Weights of a small GPT-style language model, trained from scratch on English Wikipedia.
Size: 5 heads of 64 (1 for keys and values), MLP 640 SwiGLU, vocabulary 32000.
Architecture: biases on query, key and value, normalized queries and keys.
Training: a variant of Adam for these matrices, 691M tokens, 5272 steps.
Each number is 50 + 10 x the weight over its row's rms, rounded and kept within 0 to 99. Layers, rows and columns count from 0. The size before them is the row's rms in percent of the matrix's.

# layer 9 MLP gate, 640x320, rms 0.0806, rows 479-508, columns 80-159
105:41 48 56 42 47 44 40 55 61 59 47 53 41 77 60 54 27 55 37 41 39 38 37 51 52 41 45 42 44 47 64 40 32 47 61 50 64 48 53 44 57 40 55 60 56 60 49 46 55 45 39 39 39 45 62 56 46 59 55 55 58 47 49 38 33 48 38 50 56 41 48 42 58 38 44 46 37 49 30 58
100:62 43 33 47 68 36 59 48 44 73 48 56 47 53 47 65 30 51 51 44 48 52 52 51 60 30 62 84 62 52 57 58 44 53 62 39 50 43 63 45 55 55 54 66 49 51 61 56 46 43 43 50 51 42 54 51 57 68 53 55 59 59 59 42 35 53 43 38 45 48 56 54 53 53 53 35 70 46 44 52
098:51 50 62 54 57 52 65 59 50 71 57 53 68 42 53 39 35 28 46 44 42 44 48 49 72 46 56 43 43 47 55 36 49 50 51 47 55 46 51 53 47 41 54 57 57 52 42 64 65 61 50 63 58 60 57 52 40 66 54 44 40 43 57 58 62 48 37 58 43 55 53 56 22 53 57 43 51 33 32 58
094:46 59 51 44 52 49 62 51 54 54 52 66 66 50 59 46 55 57 56 46 43 45 50 54 41 54 32 29 54 44 55 51 50 55 26 66 37 47 52 53 52 30 51 60 64 44 51 41 54 53 57 54 55 52 48 72 55 30 40 49 63 58 58 55 50 38 65 48 53 57 47 61 40 45 45 56 50 29 57 66
098:34 59 52 41 50 67 50 58 58 48 58 50 35 47 59 48 50 50 57 31 42 42 39 59 37 31 53 67 58 54 47 25 54 30 51 49 41 33 50 61 42 45 49 48 41 24 50 44 44 53 68 48 34 44 48 55 37 54 51 43 40 48 51 48 66 40 47 54 44 59 46 53 53 61 42 38 60 31 50 46
097:53 38 43 44 60 64 59 55 47 45 49 52 65 55 37 56 41 66 54 43 61 65 57 34 67 39 43 71 58 44 59 56 45 53 29 55 60 50 60 38 56 52 58 53 44 58 50 54 69 65 52 43 47 31 42 64 45 38 44 29 50 54 56 43 31 50 47 46 55 37 51 56 39 63 41 48 46 35 52 54
088:43 44 50 47 41 55 38 61 45 29 45 52 55 49 55 57 68 41 62 59 47 43 54 51 56 49 61 65 33 42 55 39 59 62 44 41 71 50 38 60 42 49 47 53 51 44 58 48 56 57 42 74 57 43 66 48 51 46 50 61 55 34 40 59 46 45 43 42 53 39 50 60 32 50 59 57 47 51 55 60
093:59 56 37 51 39 64 51 41 48 54 28 52 76 45 48 34 57 56 54 40 38 56 57 35 51 44 65 56 39 60 64 36 55 48 70 53 38 73 66 36 68 47 41 37 38 63 58 42 42 35 52 65 45 41 49 55 57 39 50 61 57 45 67 62 46 37 65 51 55 59 58 44 52 58 59 52 49 60 53 38
092:57 28 46 41 40 39 59 53 64 59 52 56 44 53 53 35 50 54 61 50 72 61 49 48 52 53 33 52 39 49 50 41 40 55 51 33 31 51 53 69 59 34 61 74 48 57 41 51 61 49 53 53 52 58 46 50 46 69 61 52 38 36 69 37 45 47 36 36 57 46 74 49 47 38 61 47 40 36 63 46
093:41 54 61 53 67 39 47 50 61 69 62 39 44 49 64 34 43 61 57 59 64 58 54 50 42 49 56 48 34 40 58 56 53 59 30 38 61 51 65 33 45 81 69 52 52 30 57 41 48 28 54 63 63 66 58 38 39 41 59 49 47 59 51 54 60 56 43 46 49 56 54 55 54 49 49 39 41 50 45 32
099:54 53 69 55 53 49 48 48 42 33 51 66 75 59 46 57 52 30 59 54 26 49 57 68 68 57 43 49 49 65 55 60 47 55 50 29 59 44 39 53 48 46 47 64 52 53 54 54 50 61 51 38 50 51 52 53 35 55 54 55 48 41 65 63 40 44 50 55 54 57 68 61 68 44 55 43 47 27 32 52
106:54 55 48 60 47 58 48 51 34 68 45 50 45 54 35 71 48 49 36 53 51 59 62 46 35 53 46 39 37 63 60 50 37 66 53 46 49 50 50 47 39 58 42 48 45 54 43 46 30 43 33 54 49 32 43 57 52 51 54 45 49 47 46 51 57 35 67 40 42 39 59 57 62 57 69 38 47 38 36 43
105:59 42 59 33 54 39 52 29 57 64 40 68 38 52 54 56 41 43 43 58 67 68 34 43 56 47 55 32 50 48 52 54 38 54 52 51 38 46 41 56 59 44 49 59 67 39 49 53 41 49 42 42 64 44 56 30 41 51 36 59 54 68 50 50 56 53 26 51 55 31 37 70 30 38 54 40 37 59 37 58
096:60 62 50 44 38 48 58 42 53 39 60 55 50 40 61 72 58 50 50 55 67 43 33 59 56 48 55 60 40 42 73 40 52 30 56 67 41 39 38 43 48 38 61 43 43 48 59 60 42 36 43 53 39 62 53 54 42 54 49 53 53 38 40 52 59 56 40 54 46 58 58 56 49 66 57 49 39 59 39 37
098:63 47 49 34 51 71 42 56 52 46 49 47 52 49 50 64 40 44 42 28 53 45 60 60 65 56 44 39 48 60 51 42 52 33 47 54 68 41 40 49 36 64 47 62 65 43 67 51 48 60 49 51 43 54 54 50 64 65 53 68 54 52 39 48 49 50 43 47 49 54 34 47 67 70 56 61 46 54 44 52
105:47 44 56 44 63 59 50 58 40 39 35 47 25 57 41 58 35 59 51 58 49 57 34 52 46 37 38 43 49 56 49 53 75 46 51 65 51 50 47 52 43 56 57 51 37 56 55 42 40 42 44 52 40 61 58 57 29 50 41 57 50 35 49 56 50 39 52 58 61 54 53 70 44 67 58 46 59 50 42 69
098:57 58 45 67 55 26 44 51 70 69 66 48 61 27 48 59 46 52 49 37 46 61 50 69 55 35 39 49 62 42 66 28 56 46 40 40 49 51 40 46 46 60 53 40 63 68 53 58 53 74 42 47 46 58 64 69 68 49 70 48 47 33 38 44 32 41 50 45 51 41 49 66 56 48 76 44 55 30 46 37
103:43 53 62 32 44 48 34 38 40 64 57 55 50 51 60 26 35 51 55 54 40 40 65 56 64 39 45 45 18 41 48 42 66 38 35 47 64 47 46 47 44 46 60 45 53 44 39 45 51 57 37 50 57 59 40 65 40 57 56 45 40 37 47 68 60 60 42 58 64 62 52 62 46 60 39 46 52 56 48 61
101:61 65 62 47 45 45 44 48 45 54 52 42 73 54 38 43 33 52 58 37 49 59 53 55 55 47 48 51 62 46 64 32 70 50 65 46 58 41 51 49 54 62 59 64 43 50 57 40 44 55 44 57 53 46 47 44 44 52 60 52 44 50 56 27 48 51 48 59 35 51 39 61 54 56 61 48 69 35 52 55
099:36 29 57 49 52 38 53 37 54 53 43 54 60 35 60 46 63 59 44 74 29 54 45 59 74 39 41 41 42 63 52 43 54 47 71 42 43 43 45 43 44 57 30 64 58 43 51 51 47 51 39 62 67 62 58 37 39 44 45 58 49 48 61 50 63 53 64 56 40 57 47 49 34 54 48 67 60 41 37 77
104:56 41 46 52 53 65 47 65 56 41 51 51 50 60 50 40 37 65 43 55 67 53 31 47 69 29 57 74 63 62 49 40 59 46 33 50 45 41 43 52 59 45 34 40 64 65 42 50 44 54 28 55 49 59 54 64 54 58 64 60 48 52 44 68 43 50 36 53 36 50 61 50 65 45 54 45 46 56 58 59
098:49 41 37 74 37 60 62 51 51 59 47 46 61 54 39 39 41 56 52 52 55 39 42 48 39 55 48 52 50 53 51 46 66 57 51 72 47 34 42 38 39 48 48 69 63 46 58 64 48 53 25 63 50 50 51 60 46 55 48 49 43 37 39 69 54 43 47 40 70 35 53 70 39 23 53 45 56 46 40 62
100:39 37 53 60 53 57 48 53 38 50 53 63 63 56 44 52 43 58 46 44 37 55 44 70 76 51 38 60 49 53 50 77 29 46 37 36 46 65 62 37 60 53 55 43 62 39 43 60 39 49 47 71 45 51 47 36 37 68 49 53 54 27 50 55 42 46 35 63 48 66 50 48 48 68 43 51 32 49 46 63
086:41 39 44 68 54 43 54 60 42 47 55 44 60 54 67 42 40 69 50 52 70 37 48 58 49 41 52 52 61 57 62 60 58 41 36 39 50 55 47 34 57 40 35 49 54 34 46 63 51 50 52 52 42 43 53 52 49 54 65 34 66 44 65 58 30 45 42 58 62 52 48 39 56 36 63 37 35 50 44 53
101:48 51 68 57 50 60 49 66 51 39 57 48 55 47 44 41 38 62 38 49 51 55 39 76 41 64 51 46 45 48 62 47 54 55 62 44 53 59 37 62 45 45 42 40 45 61 49 56 33 54 46 54 39 58 75 46 42 57 50 59 49 56 61 73 55 40 45 46 38 57 47 53 57 56 51 43 67 45 43 45
111:56 49 49 40 39 38 49 61 45 56 52 51 56 48 64 41 48 56 53 43 44 61 50 70 58 43 28 63 56 57 46 41 48 35 50 50 63 58 58 20 75 46 53 57 50 51 62 54 53 66 56 58 65 70 46 46 50 36 52 47 40 50 38 50 40 28 65 52 61 51 43 63 53 63 42 48 55 67 45 36
100:38 53 56 43 54 68 49 48 48 48 64 46 64 42 36 56 46 59 55 70 51 59 43 57 65 51 45 57 54 37 58 58 61 46 46 58 65 50 51 70 48 59 61 46 57 44 65 43 41 38 35 64 45 51 75 44 48 36 45 58 50 47 34 43 58 46 31 54 56 53 60 42 29 41 56 39 47 56 51 47
109:43 23 63 62 48 51 53 53 53 56 42 38 53 53 41 53 42 51 42 49 37 61 55 65 42 59 53 35 42 40 56 42 52 38 62 60 71 38 54 54 61 45 51 43 47 63 61 63 30 42 53 50 58 40 68 50 55 33 44 33 46 51 46 61 49 51 54 43 57 55 60 43 54 49 42 54 41 59 34 46
101:43 43 48 32 41 48 65 54 48 48 51 37 33 69 54 46 58 65 44 42 44 32 52 67 59 37 56 43 31 59 52 43 61 52 38 47 62 38 44 39 42 46 64 37 55 53 52 53 55 35 45 66 50 49 54 23 42 45 42 62 46 49 60 49 51 51 54 44 67 57 62 52 53 43 45 48 55 23 41 61
120:46 62 48 45 57 41 55 68 45 42 55 46 45 74 38 52 25 39 56 46 45 55 38 47 64 34 52 57 38 41 59 41 72 44 78 54 44 50 41 47 47 51 43 57 54 52 40 46 46 43 52 53 53 58 54 43 59 52 56 43 53 57 62 49 58 31 76 29 57 50 46 48 56 43 41 40 50 58 59 55
# layer 9 MLP up, 640x320, rms 0.0833, rows 479-507, columns 80-159
105:51 57 72 58 29 61 42 34 50 41 38 52 52 56 52 66 48 64 62 54 53 58 50 41 66 45 41 47 76 65 59 44 40 45 36 47 50 54 39 48 39 64 66 33 58 46 56 43 56 64 40 45 43 52 59 43 39 44 50 65 48 61 52 52 62 39 53 59 55 45 63 57 56 54 72 43 45 50 52 38
102:42 50 55 45 42 50 55 42 50 32 61 29 56 40 63 65 49 50 39 53 39 41 60 43 39 46 55 55 49 49 36 41 54 42 44 49 50 43 44 41 48 41 36 50 41 54 67 49 60 57 45 40 44 34 50 52 41 61 65 64 53 59 46 58 61 58 55 45 41 39 41 65 53 54 38 46 57 41 47 63
105:46 52 43 32 56 52 43 54 51 48 54 60 45 43 53 47 54 55 74 44 46 41 64 39 38 44 44 57 54 51 58 35 61 58 36 35 51 67 71 59 54 54 67 58 47 67 52 38 39 42 68 53 50 52 36 50 57 63 39 39 30 44 38 60 72 45 51 48 54 63 57 38 67 52 39 63 47 61 49 44
095:54 55 49 34 57 50 65 51 53 55 60 40 35 59 58 53 49 50 72 59 48 56 40 48 40 38 53 52 45 55 17 47 37 42 47 58 55 44 53 62 45 48 51 51 51 48 46 59 54 55 41 35 63 65 46 42 47 54 47 53 64 79 46 57 67 68 53 51 30 56 49 32 64 56 80 53 48 51 59 48
093:52 48 50 80 62 48 51 36 35 46 53 21 62 41 48 49 49 65 44 46 62 45 38 52 35 62 46 54 53 48 48 27 50 37 34 53 53 50 53 47 24 35 44 31 57 38 51 48 65 48 40 72 43 45 46 68 34 45 51 70 52 43 66 62 60 35 34 47 62 57 71 34 39 45 54 25 58 46 45 58
100:64 48 57 50 65 47 43 46 49 46 31 30 46 43 61 46 55 44 42 34 59 43 46 54 43 53 63 57 36 40 64 55 46 30 40 31 25 45 57 52 56 43 40 39 29 57 38 27 67 65 58 53 56 48 56 29 31 50 42 39 48 48 61 43 55 43 62 52 45 73 72 37 27 66 29 59 45 51 47 50
089:56 52 60 52 46 42 57 53 36 34 66 74 57 33 42 31 48 36 54 61 46 44 66 62 52 47 42 43 59 50 54 63 47 63 49 42 55 60 48 47 62 53 39 48 37 27 49 40 48 55 65 51 56 44 59 49 55 56 56 53 46 19 42 52 40 51 47 57 33 68 58 48 34 43 50 61 41 57 63 31
091:20 39 44 61 37 67 25 43 42 32 51 39 57 66 49 58 63 47 49 45 52 51 40 45 45 64 65 53 43 37 47 52 23 52 45 72 44 40 44 33 51 55 44 32 57 60 42 50 46 41 34 37 53 45 37 48 39 66 45 48 62 46 65 51 68 59 54 58 64 50 78 51 52 43 69 56 41 50 39 60
093:44 44 39 60 55 66 64 36 43 44 63 39 54 43 61 52 43 38 57 40 21 50 44 49 33 53 52 69 53 31 45 44 57 33 28 55 73 39 33 53 51 48 51 47 48 54 50 30 53 43 60 57 48 52 74 55 58 34 45 80 36 53 39 48 36 39 57 53 59 40 51 69 61 57 44 62 44 51 44 41
095:51 25 43 48 21 50 52 41 61 49 58 52 46 47 65 44 33 66 50 49 48 59 49 57 49 55 51 53 44 51 28 46 63 53 67 48 46 51 53 59 28 63 48 52 46 67 73 56 50 50 36 44 59 66 46 40 33 43 50 38 52 52 53 45 50 45 36 68 56 50 72 47 28 46 46 51 57 46 46 55
097:77 55 48 41 52 36 53 50 68 65 61 56 51 45 37 40 50 26 53 51 31 73 47 45 54 49 52 31 70 65 39 33 52 45 51 55 67 54 41 57 48 59 54 58 55 58 47 47 50 70 55 35 40 59 59 48 51 43 58 67 53 48 52 54 47 57 52 50 45 47 44 54 63 59 34 56 57 39 45 36
097:37 55 56 61 57 54 52 66 44 57 73 54 58 53 56 39 60 43 39 60 45 54 59 41 51 46 48 38 54 55 52 46 48 43 36 64 50 53 30 56 45 63 49 36 31 45 41 55 64 58 68 47 35 72 49 65 52 52 78 72 40 48 52 70 43 59 47 42 51 39 28 40 48 46 60 40 54 54 54 44
103:41 44 39 43 64 70 51 60 76 41 68 48 32 50 33 41 78 60 37 58 51 48 57 39 35 37 58 61 26 53 51 39 59 47 46 56 56 48 38 71 46 50 57 45 42 41 48 51 50 58 43 44 54 59 51 58 53 46 44 54 51 47 49 47 56 57 54 49 30 42 49 48 51 51 58 51 40 42 41 40
095:49 71 51 53 56 53 42 64 59 45 48 20 65 43 35 40 31 47 43 61 35 60 58 57 39 49 59 63 61 56 60 34 59 45 60 29 40 51 54 53 35 31 39 34 44 46 32 51 36 53 52 64 47 36 37 49 39 54 46 29 41 60 50 62 22 37 64 39 38 45 54 41 36 51 58 38 56 70 51 36
103:41 36 42 43 44 57 60 33 44 43 48 57 48 54 35 70 54 40 25 53 50 57 61 55 57 60 58 34 39 55 29 53 42 39 56 54 45 68 47 41 42 44 36 42 61 44 48 42 40 55 43 49 39 65 43 41 65 56 37 60 40 49 52 55 57 48 57 67 42 73 42 53 57 62 36 58 42 40 48 43
105:62 41 47 42 46 42 60 46 21 43 40 55 63 45 51 59 49 31 54 45 55 47 40 60 52 42 42 60 25 29 68 49 48 62 40 45 50 62 44 51 50 55 56 55 47 53 53 58 56 64 60 40 53 46 49 59 46 24 41 25 54 62 39 45 39 35 52 38 62 52 52 60 39 43 41 53 34 39 38 51
096:76 49 74 50 57 29 39 49 68 59 49 67 40 54 61 56 50 52 41 72 57 54 42 27 46 47 58 44 48 37 32 36 56 49 59 65 56 58 58 31 71 50 63 65 59 67 55 48 69 49 52 53 42 45 66 38 68 44 41 51 48 71 45 39 40 72 41 55 38 60 44 57 47 43 48 32 49 40 34 45
098:50 28 60 55 47 66 44 53 45 42 55 65 60 50 62 55 44 41 56 57 35 59 43 51 48 33 33 71 54 50 49 26 45 56 58 66 33 53 54 51 46 58 52 61 55 48 55 45 49 51 46 74 35 50 47 49 41 47 45 49 39 46 63 65 53 51 53 46 41 47 49 37 41 52 53 41 39 67 45 65
114:57 53 41 35 43 40 44 55 50 60 58 48 38 57 43 38 53 64 54 42 46 42 58 35 41 61 37 50 56 60 34 48 72 51 72 55 46 52 43 52 36 48 45 60 44 62 32 21 43 78 57 40 54 57 68 26 54 60 52 48 45 47 52 37 52 61 52 33 32 59 44 55 37 61 28 49 54 32 68 42
099:30 20 57 66 30 42 47 64 45 40 49 54 41 50 57 53 59 48 37 70 50 38 48 72 46 63 48 63 31 44 52 53 56 41 48 32 40 29 48 59 41 54 62 38 39 34 61 50 54 56 66 58 46 64 71 44 47 42 55 52 53 75 59 63 48 49 58 53 30 34 61 67 45 49 37 57 50 75 39 46
103:51 43 33 69 55 56 52 74 43 40 49 55 61 39 45 35 53 50 62 57 64 40 60 72 52 45 61 68 54 41 49 65 33 44 68 45 43 51 50 56 51 43 53 54 40 46 54 40 48 56 60 55 33 51 55 62 54 34 46 48 57 56 48 48 60 45 42 55 69 33 42 66 54 72 30 51 54 57 35 53
101:46 50 58 54 26 48 25 65 56 59 41 61 48 48 40 53 41 31 63 52 53 43 42 56 66 44 17 49 52 66 49 38 23 66 51 35 38 50 43 55 51 54 45 51 41 46 41 47 68 32 49 43 45 42 64 41 41 63 44 49 55 50 45 55 54 47 46 59 54 60 52 45 60 40 46 42 60 70 49 57
095:33 70 47 40 51 35 65 59 46 59 43 22 50 54 44 56 37 57 48 57 75 61 41 45 38 76 52 65 46 41 49 36 45 34 61 48 52 33 40 44 39 47 43 48 38 58 37 56 58 42 55 39 46 61 61 51 53 47 54 22 60 63 55 48 35 52 63 35 56 24 40 58 39 41 58 53 61 33 44 42
097:70 63 57 40 62 46 67 41 54 49 51 46 48 69 49 41 32 56 64 67 47 54 68 50 45 54 50 42 38 46 60 55 49 55 15 56 48 39 56 49 53 60 40 42 53 44 57 52 58 41 67 69 54 63 42 39 55 58 56 31 57 49 62 63 45 51 57 60 45 46 44 52 48 47 62 50 59 57 57 44
106:57 66 65 49 44 36 63 35 56 55 38 65 42 44 47 51 60 52 62 61 78 30 48 40 40 43 41 50 50 68 36 40 54 60 40 64 51 54 54 51 49 65 49 50 46 66 29 35 53 56 45 58 41 41 52 40 39 41 42 44 37 43 37 42 48 33 46 42 44 49 41 62 59 75 43 53 36 60 49 65
105:38 49 38 56 37 47 36 49 59 59 46 42 55 52 37 51 33 50 39 58 56 52 35 57 59 60 55 57 36 38 56 64 44 55 71 39 48 59 55 61 59 29 48 54 55 54 40 58 35 46 54 46 43 55 53 42 59 55 47 56 41 57 58 47 58 46 42 47 39 40 54 42 38 43 34 34 57 43 58 57
098:63 47 46 54 39 62 58 36 64 54 46 43 44 52 57 60 27 57 51 65 54 41 51 45 45 44 47 62 45 48 36 60 55 44 53 42 67 57 39 45 54 65 31 68 53 52 34 51 39 49 36 59 42 53 48 56 32 55 43 46 48 51 47 35 62 42 34 56 68 44 61 67 51 55 46 50 21 40 50 50
097:50 64 38 60 74 61 47 41 53 42 59 53 55 47 54 41 41 59 52 37 35 44 54 54 43 59 29 48 56 69 39 58 43 41 53 65 69 50 56 60 41 59 49 36 30 35 50 38 37 50 55 60 49 41 30 52 50 55 57 56 63 38 63 55 29 50 53 57 64 54 52 58 54 45 58 56 53 30 49 58
105:57 32 57 53 45 58 54 43 47 47 47 53 62 45 67 33 48 48 37 45 38 57 58 40 56 50 43 65 39 57 44 45 34 58 64 57 60 39 45 44 43 45 34 55 48 75 44 50 35 40 45 55 57 46 54 69 42 60 55 51 58 50 40 30 47 43 58 58 53 35 28 43 45 55 64 57 38 58 34 43
# layer 9 MLP down (transposed), 640x320, rms 0.0792, rows 479-507, columns 80-159
108:35 48 41 44 42 50 51 47 40 54 82 41 37 77 52 58 40 58 43 51 57 81 45 61 35 63 50 34 38 50 50 48 52 63 65 49 46 46 04 43 35 49 60 54 60 39 50 44 34 44 39 38 55 40 54 49 47 46 65 42 58 45 47 37 53 45 57 52 56 46 49 36 53 45 38 53 50 43 59 60
101:44 52 50 39 36 62 51 45 52 46 69 59 33 56 65 66 37 45 67 48 61 27 50 52 37 57 40 26 60 46 35 52 20 46 34 66 52 35 48 54 41 54 54 59 45 52 33 41 52 36 60 52 45 67 45 68 58 52 60 30 49 40 51 47 44 46 36 37 55 61 41 57 53 60 37 59 62 41 54 57
105:52 49 62 50 70 51 47 65 62 37 55 48 64 47 63 45 57 48 50 62 63 45 54 43 42 56 47 55 48 53 53 53 45 32 55 43 49 44 42 35 57 48 43 50 49 69 48 49 40 61 55 45 52 41 47 57 50 57 50 56 61 60 42 56 45 59 51 53 43 66 61 52 43 70 48 61 47 53 51 51
095:43 52 48 69 49 43 62 61 46 51 53 66 56 50 37 57 64 47 35 75 60 57 43 52 60 73 44 66 59 61 61 66 55 64 43 59 27 41 32 40 54 56 43 36 58 58 42 41 63 66 45 75 41 43 55 48 69 54 74 62 37 62 65 48 32 45 54 55 50 48 48 45 38 51 46 45 48 49 54 57
099:38 47 61 36 56 50 57 53 57 52 52 43 54 57 44 47 36 66 45 43 43 53 54 52 68 45 47 39 49 67 43 50 35 48 53 43 66 42 99 45 49 64 58 62 74 52 59 59 60 64 50 51 50 56 46 38 51 60 51 48 45 60 47 56 37 55 57 43 56 69 47 50 54 60 51 40 56 46 63 64
098:52 58 39 31 46 48 48 60 51 49 47 51 59 62 50 55 50 64 36 42 45 68 32 37 36 55 36 42 58 65 47 59 40 62 42 54 53 42 84 46 63 39 58 54 54 51 57 23 59 71 59 49 41 49 52 56 40 42 54 51 68 50 58 42 44 20 63 56 69 50 26 66 63 42 69 44 21 50 53 52
091:53 41 47 54 41 44 41 46 56 57 67 52 29 78 46 39 56 48 33 45 51 53 43 32 65 56 53 44 73 60 40 52 55 47 29 68 49 46 45 70 36 52 53 53 56 43 49 46 52 38 52 50 65 66 54 51 61 44 30 58 46 71 60 52 60 53 66 34 44 50 48 53 68 62 39 48 56 49 59 49
093:49 36 62 43 60 42 53 55 63 49 76 56 40 38 51 55 46 31 41 50 38 53 47 53 62 48 46 59 59 57 58 57 43 36 38 40 50 60 19 47 44 52 47 56 46 54 38 61 50 54 52 52 57 48 52 62 55 39 49 59 55 51 52 65 49 66 52 41 48 47 42 56 79 62 41 45 66 59 39 35
094:62 57 55 62 38 55 49 53 55 57 38 54 40 33 55 58 41 57 58 56 52 46 34 54 46 45 35 49 48 28 60 39 56 52 43 59 56 43 47 36 65 53 37 46 52 62 24 65 61 52 57 48 53 55 59 36 39 40 67 29 48 37 46 63 41 39 43 50 57 57 47 46 50 42 49 40 39 57 52 72
100:35 55 47 49 50 57 58 54 54 46 49 50 47 48 36 52 48 49 62 55 48 40 49 59 53 52 56 57 36 63 52 56 32 41 56 54 40 56 56 59 52 44 51 60 64 65 61 52 68 36 55 70 61 42 48 49 61 51 60 52 42 56 50 50 62 35 39 39 65 49 62 50 68 55 58 50 57 41 85 46
101:45 59 34 65 46 69 42 58 58 51 65 21 50 41 54 34 50 50 60 45 43 35 67 45 39 19 34 44 47 45 44 54 54 45 44 54 30 48 35 58 48 57 38 40 40 52 60 48 53 29 64 51 40 53 56 31 75 41 57 49 40 37 47 34 51 51 44 40 44 53 42 65 50 39 53 51 63 39 60 58
097:56 49 50 46 39 49 41 45 53 45 89 62 53 42 49 44 65 57 67 55 62 60 35 51 64 43 43 44 41 54 53 56 45 47 44 43 38 46 60 33 42 35 56 56 68 50 53 47 53 47 65 39 47 35 24 54 57 37 40 49 47 45 55 34 51 66 41 46 66 52 40 59 45 51 45 60 38 50 49 48
102:52 43 68 51 53 54 41 59 58 55 40 52 68 43 57 45 45 58 60 51 49 59 44 49 49 38 53 62 36 58 46 42 51 39 47 45 48 66 58 48 55 41 57 53 47 41 55 45 50 54 51 38 47 30 45 54 47 49 39 65 49 60 62 46 62 45 44 77 52 51 47 70 55 41 66 49 51 57 39 29
097:71 46 54 44 63 50 48 59 41 44 69 39 51 49 38 51 46 63 48 56 56 32 61 59 53 36 25 43 56 61 58 49 39 49 49 45 51 42 70 43 48 49 44 58 53 46 46 63 76 37 55 46 47 53 46 41 45 50 30 60 43 43 60 45 42 62 47 46 64 59 58 61 55 57 44 42 58 83 67 59
103:53 42 61 50 52 39 60 47 55 61 26 39 52 50 53 63 46 57 38 64 42 53 52 66 48 54 50 45 46 60 35 55 49 46 43 46 52 57 71 47 49 54 52 61 63 44 40 47 46 37 46 55 50 52 56 36 47 43 52 57 41 65 40 62 74 55 54 60 44 55 50 48 52 42 44 55 40 44 52 55
103:64 51 45 42 47 49 66 47 68 62 59 30 42 45 62 70 50 46 38 41 52 42 62 52 74 54 56 48 56 61 37 57 48 55 39 36 53 58 27 36 56 38 51 52 62 48 48 44 42 49 38 44 52 50 56 55 41 57 51 56 39 59 47 55 49 42 50 35 50 48 52 47 64 42 54 57 51 34 43 45
101:62 63 53 56 69 59 53 45 56 42 99 51 40 42 42 66 43 47 52 50 35 55 50 49 27 63 51 51 67 60 40 64 47 52 52 56 60 42 37 60 60 52 51 39 46 53 48 41 51 51 56 26 32 59 48 53 57 43 51 47 49 59 45 61 39 56 56 66 51 55 61 53 46 62 44 60 56 62 40 25
104:52 39 53 45 55 65 54 34 64 32 91 64 52 53 51 52 48 39 61 31 48 55 59 51 50 35 30 49 48 47 42 43 50 44 69 60 38 52 88 44 65 45 50 57 45 47 36 38 49 47 48 46 49 57 59 44 38 52 43 71 58 57 43 56 52 40 53 40 47 46 61 52 36 57 53 57 59 37 44 28
108:43 46 41 50 55 48 56 50 52 53 46 54 31 47 45 41 49 47 50 52 52 48 68 43 49 50 44 44 40 62 52 63 69 54 61 60 38 51 60 38 47 51 45 67 50 51 51 41 50 47 65 40 50 68 57 59 52 59 63 46 37 35 47 29 49 56 59 41 45 46 50 39 44 65 75 57 63 37 46 38
102:54 41 58 52 51 46 35 51 49 45 71 39 61 30 52 46 31 44 52 61 51 76 48 47 56 50 41 54 36 49 55 49 59 43 47 58 69 63 38 77 53 51 34 38 50 49 36 53 41 46 54 71 54 52 55 47 30 66 56 56 54 44 66 50 53 83 59 46 33 62 51 55 47 47 44 36 48 47 35 58
103:65 60 53 38 46 50 29 53 69 45 71 43 53 52 48 53 44 57 48 55 34 46 45 45 62 27 60 46 49 40 49 62 41 53 48 38 48 62 43 35 45 44 60 56 58 46 61 54 46 33 60 56 57 53 32 63 58 56 48 45 52 58 39 29 63 47 48 62 56 64 52 47 24 57 64 52 61 53 43 45
102:47 45 44 53 54 41 54 47 45 40 41 44 51 35 51 48 51 56 50 42 60 58 45 53 55 38 53 43 37 67 62 39 63 55 44 57 49 34 34 29 45 49 65 58 47 49 70 53 46 59 52 45 43 44 53 69 52 58 30 43 42 43 67 51 53 56 29 48 63 39 62 54 39 56 60 54 25 19 36 41
080:48 53 54 53 56 58 52 54 63 48 29 51 55 51 50 43 49 52 48 59 44 40 54 60 53 51 67 49 71 56 49 59 54 53 48 52 45 34 00 57 51 57 72 57 49 58 49 59 50 52 43 46 38 53 51 63 43 35 64 29 36 46 51 35 49 30 55 55 50 43 64 38 54 54 49 46 68 58 49 77
099:51 45 52 52 42 45 49 47 65 50 83 54 42 32 53 55 51 60 44 33 31 60 48 46 38 46 47 41 75 49 38 55 57 43 63 67 58 61 35 73 48 54 44 42 57 52 54 40 44 49 46 55 46 60 50 49 48 50 50 63 67 42 54 39 51 63 46 62 49 70 48 59 72 60 45 52 27 39 72 24
105:60 55 55 27 64 44 36 28 58 55 67 44 54 53 47 53 55 41 46 50 47 30 21 47 52 41 45 33 34 52 67 46 40 41 52 62 57 50 39 38 49 32 42 49 47 29 43 65 40 52 35 55 51 46 50 51 49 46 51 31 52 56 58 52 54 74 46 46 50 43 50 72 52 72 39 44 46 70 50 24
101:60 55 66 42 54 50 66 46 55 55 40 37 49 53 43 44 38 36 49 61 38 50 51 41 50 40 47 39 55 56 54 53 50 55 51 56 50 52 20 53 46 41 62 43 59 62 61 61 52 44 25 53 46 48 46 63 55 68 49 48 46 46 47 58 41 58 46 59 38 56 31 44 42 40 52 54 55 39 61 44
100:48 42 40 34 47 61 64 51 35 65 29 57 40 56 71 54 58 42 39 43 57 61 62 56 53 61 52 54 51 45 56 33 57 52 55 68 63 57 27 66 43 56 56 64 53 54 39 50 41 58 61 51 49 48 40 43 44 47 72 56 44 38 58 49 47 57 63 51 46 65 58 50 50 48 44 75 34 46 43 43
096:60 42 46 60 27 34 62 57 63 59 20 36 43 37 41 59 61 47 45 60 49 70 43 56 65 57 53 43 46 30 54 47 53 54 44 47 49 45 35 52 42 52 45 49 65 63 61 66 44 63 53 37 60 51 59 36 48 37 43 49 45 61 48 44 49 57 23 61 51 51 49 31 55 40 45 45 45 60 51 45
096:23 54 52 64 52 56 41 53 44 49 32 44 48 48 51 57 54 56 57 59 72 56 62 54 52 47 58 40 60 54 37 46 42 35 50 66 60 53 43 73 54 48 47 45 50 30 55 42 55 56 54 42 55 43 28 69 47 45 61 63 58 45 55 59 35 35 50 39 50 51 64 55 55 58 57 35 65 40 47 42